Part of a small language model's weights: no biases in attention or MLP.
Each number is 200 + 30 x the weight over its row's rms, rounded and kept within 0 to 999. Layers, rows and columns count from 0. The size before them is the row's rms in percent of the matrix's.

# o: layer 7 attention output (transposed), 128x128, rms 0.0828, rows 112-117, columns 0-127
# v: layer 7 attention value, 128x128, rms 0.0805, rows 113-117, columns 0-127
o112,103,164,219,196,174,228,220,194,241,217,169,191,207,213,155,204,245,203,220,160,188,206,211,233,220,254,167,213,177,155,182,208,135,239,213,200,208,205,222,195,249,155,184,205,167,173,159,170,244,179,136,205,171,184,190,212,208,148,123,224,222,155,231,229,206,167,211,175,144,230,173,186,212,241,187,182,234,183,192,185,174,259,196,197,229,199,198,207,141,214,188,201,204,200,192,162,205,250,237,284,182,176,223,222,208,217,214,241,175,156,217,142,212,276,183,207,209,218,179,219,237,177,189,251,215,171,219,187,208
v113,114,179,231,233,214,201,211,175,131,214,221,236,182,217,222,238,165,210,255,223,221,213,201,192,201,205,234,204,200,212,227,222,205,198,233,248,182,174,208,192,225,162,201,253,146,234,216,228,171,228,206,168,213,269,204,223,192,158,251,210,214,192,178,187,190,181,184,176,212,210,167,157,180,266,190,206,194,214,192,181,191,168,169,222,173,284,231,216,202,205,176,227,176,177,159,141,173,204,189,221,229,163,182,187,178,201,193,171,117,165,200,249,193,205,218,139,145,195,209,264,196,215,188,225,176,184,266,248,235
o113,103,180,178,212,184,142,197,198,205,200,173,184,180,233,224,231,134,218,221,164,249,162,159,261,232,188,180,223,212,176,228,187,157,246,208,189,189,251,176,176,209,126,172,174,238,148,179,240,209,235,141,197,194,185,181,163,179,212,219,167,225,159,159,144,237,223,211,186,222,197,242,171,205,204,164,162,183,202,225,149,225,169,233,198,235,240,258,245,188,217,200,179,203,189,206,222,158,243,236,212,212,184,200,234,172,192,182,193,167,180,187,191,149,197,224,184,230,230,157,190,250,222,210,248,178,164,211,229,172
v114,102,208,201,165,210,96,173,209,221,200,171,223,171,213,196,190,141,189,148,264,185,218,236,246,215,209,196,156,192,204,206,201,212,176,152,189,245,172,209,207,196,210,196,185,197,203,260,202,229,228,151,250,201,209,241,200,226,176,216,170,163,222,199,228,193,183,195,142,197,218,187,186,233,219,184,201,204,127,186,210,189,192,265,193,244,231,238,215,186,215,199,178,143,206,197,200,187,198,164,289,117,207,214,188,182,196,259,226,199,237,196,152,204,183,203,196,158,201,196,180,205,176,162,199,198,240,152,177,219
o114,094,235,184,164,202,184,174,153,116,237,212,188,181,170,243,193,217,204,262,199,198,223,188,179,162,252,119,216,221,218,210,197,221,205,195,226,202,164,170,188,249,193,184,194,228,215,199,199,175,221,231,183,175,206,201,186,223,147,187,233,152,182,193,168,202,224,199,206,139,231,192,221,179,169,205,178,183,229,220,200,164,232,197,184,184,183,211,194,256,199,181,238,225,199,264,184,181,224,194,225,219,235,230,123,250,174,190,158,245,154,191,198,207,193,160,144,244,183,202,195,233,206,222,163,233,163,221,128,241
v115,104,208,194,219,187,176,196,209,230,215,218,160,183,219,286,199,179,192,186,236,142,198,251,177,252,218,274,207,216,158,145,222,197,185,197,194,187,237,198,198,159,212,205,208,196,190,228,212,231,157,261,226,192,231,213,194,222,156,231,190,232,218,197,156,216,233,222,230,199,204,203,186,236,188,227,209,169,159,242,227,179,218,206,203,214,130,184,272,181,229,192,225,192,223,257,260,243,205,215,182,194,250,217,188,242,234,185,213,211,224,190,201,173,190,187,291,206,243,225,192,219,228,147,206,258,183,204,190,202
o115,095,230,174,171,168,230,221,194,207,187,247,182,234,165,186,204,174,183,195,171,195,141,198,189,232,208,184,199,263,151,207,224,214,201,229,202,212,169,188,170,195,240,284,227,161,172,212,185,221,207,223,213,230,182,213,224,227,233,221,171,178,176,209,235,157,263,233,209,191,248,185,185,234,181,171,218,186,208,240,256,187,192,165,230,223,126,167,219,273,195,212,162,180,224,209,209,209,165,171,161,179,192,212,191,219,216,254,199,275,216,211,225,197,226,188,195,229,199,163,224,170,257,134,165,192,174,166,175,238
v116,099,191,196,193,183,199,200,199,224,217,234,243,215,218,190,280,172,174,145,144,232,220,209,201,177,221,218,185,178,156,179,183,180,179,209,181,170,173,189,233,153,260,197,151,177,211,177,198,169,180,156,192,228,254,189,213,173,179,175,215,180,215,183,205,192,202,136,218,216,175,212,233,227,117,182,227,219,216,233,246,192,189,136,205,227,239,239,155,211,165,192,209,217,220,135,195,196,217,212,191,244,185,182,273,240,168,241,204,177,199,197,145,223,209,254,188,229,179,185,218,133,201,214,161,153,211,199,207,189
o116,100,198,205,230,212,175,194,202,149,156,235,225,232,139,196,208,253,221,217,177,198,176,263,215,183,172,251,219,164,133,157,223,192,183,168,229,154,214,250,164,236,219,199,211,184,191,158,210,209,190,183,244,151,227,193,165,160,154,238,180,195,221,159,165,235,239,212,244,274,158,225,182,172,190,206,218,200,252,217,176,158,235,190,219,198,227,186,235,181,170,181,209,199,233,180,219,208,187,186,192,183,219,207,155,132,209,206,195,168,237,186,204,237,231,221,167,203,150,248,211,194,223,265,176,164,189,211,203,187
v117,091,170,200,169,191,135,200,214,184,196,247,182,206,233,223,214,172,176,196,259,226,213,261,215,199,211,141,141,244,258,195,185,193,209,189,182,162,190,204,199,161,183,191,230,213,207,272,237,193,199,205,264,204,186,281,228,197,207,220,226,187,175,202,208,176,176,228,205,207,201,221,215,175,238,163,195,212,148,162,211,197,189,210,224,187,244,221,229,203,219,202,166,176,264,189,241,169,172,181,175,101,148,233,211,183,203,215,220,214,205,205,219,162,184,168,156,198,223,231,232,175,149,170,227,152,211,169,188,214
o117,090,209,245,189,244,256,214,220,169,218,219,166,195,178,170,184,189,230,228,155,213,156,152,178,207,228,206,134,181,158,255,222,249,219,195,150,232,161,193,193,226,175,202,192,194,198,212,198,240,156,191,206,230,191,173,213,157,197,196,179,154,205,178,207,188,197,178,207,128,226,153,202,236,191,208,134,210,191,247,209,220,230,215,151,199,165,224,198,205,193,188,169,242,187,179,177,200,168,181,246,176,252,211,171,194,200,183,255,155,180,151,173,194,219,166,239,213,154,121,148,172,220,201,195,198,176,159,158,212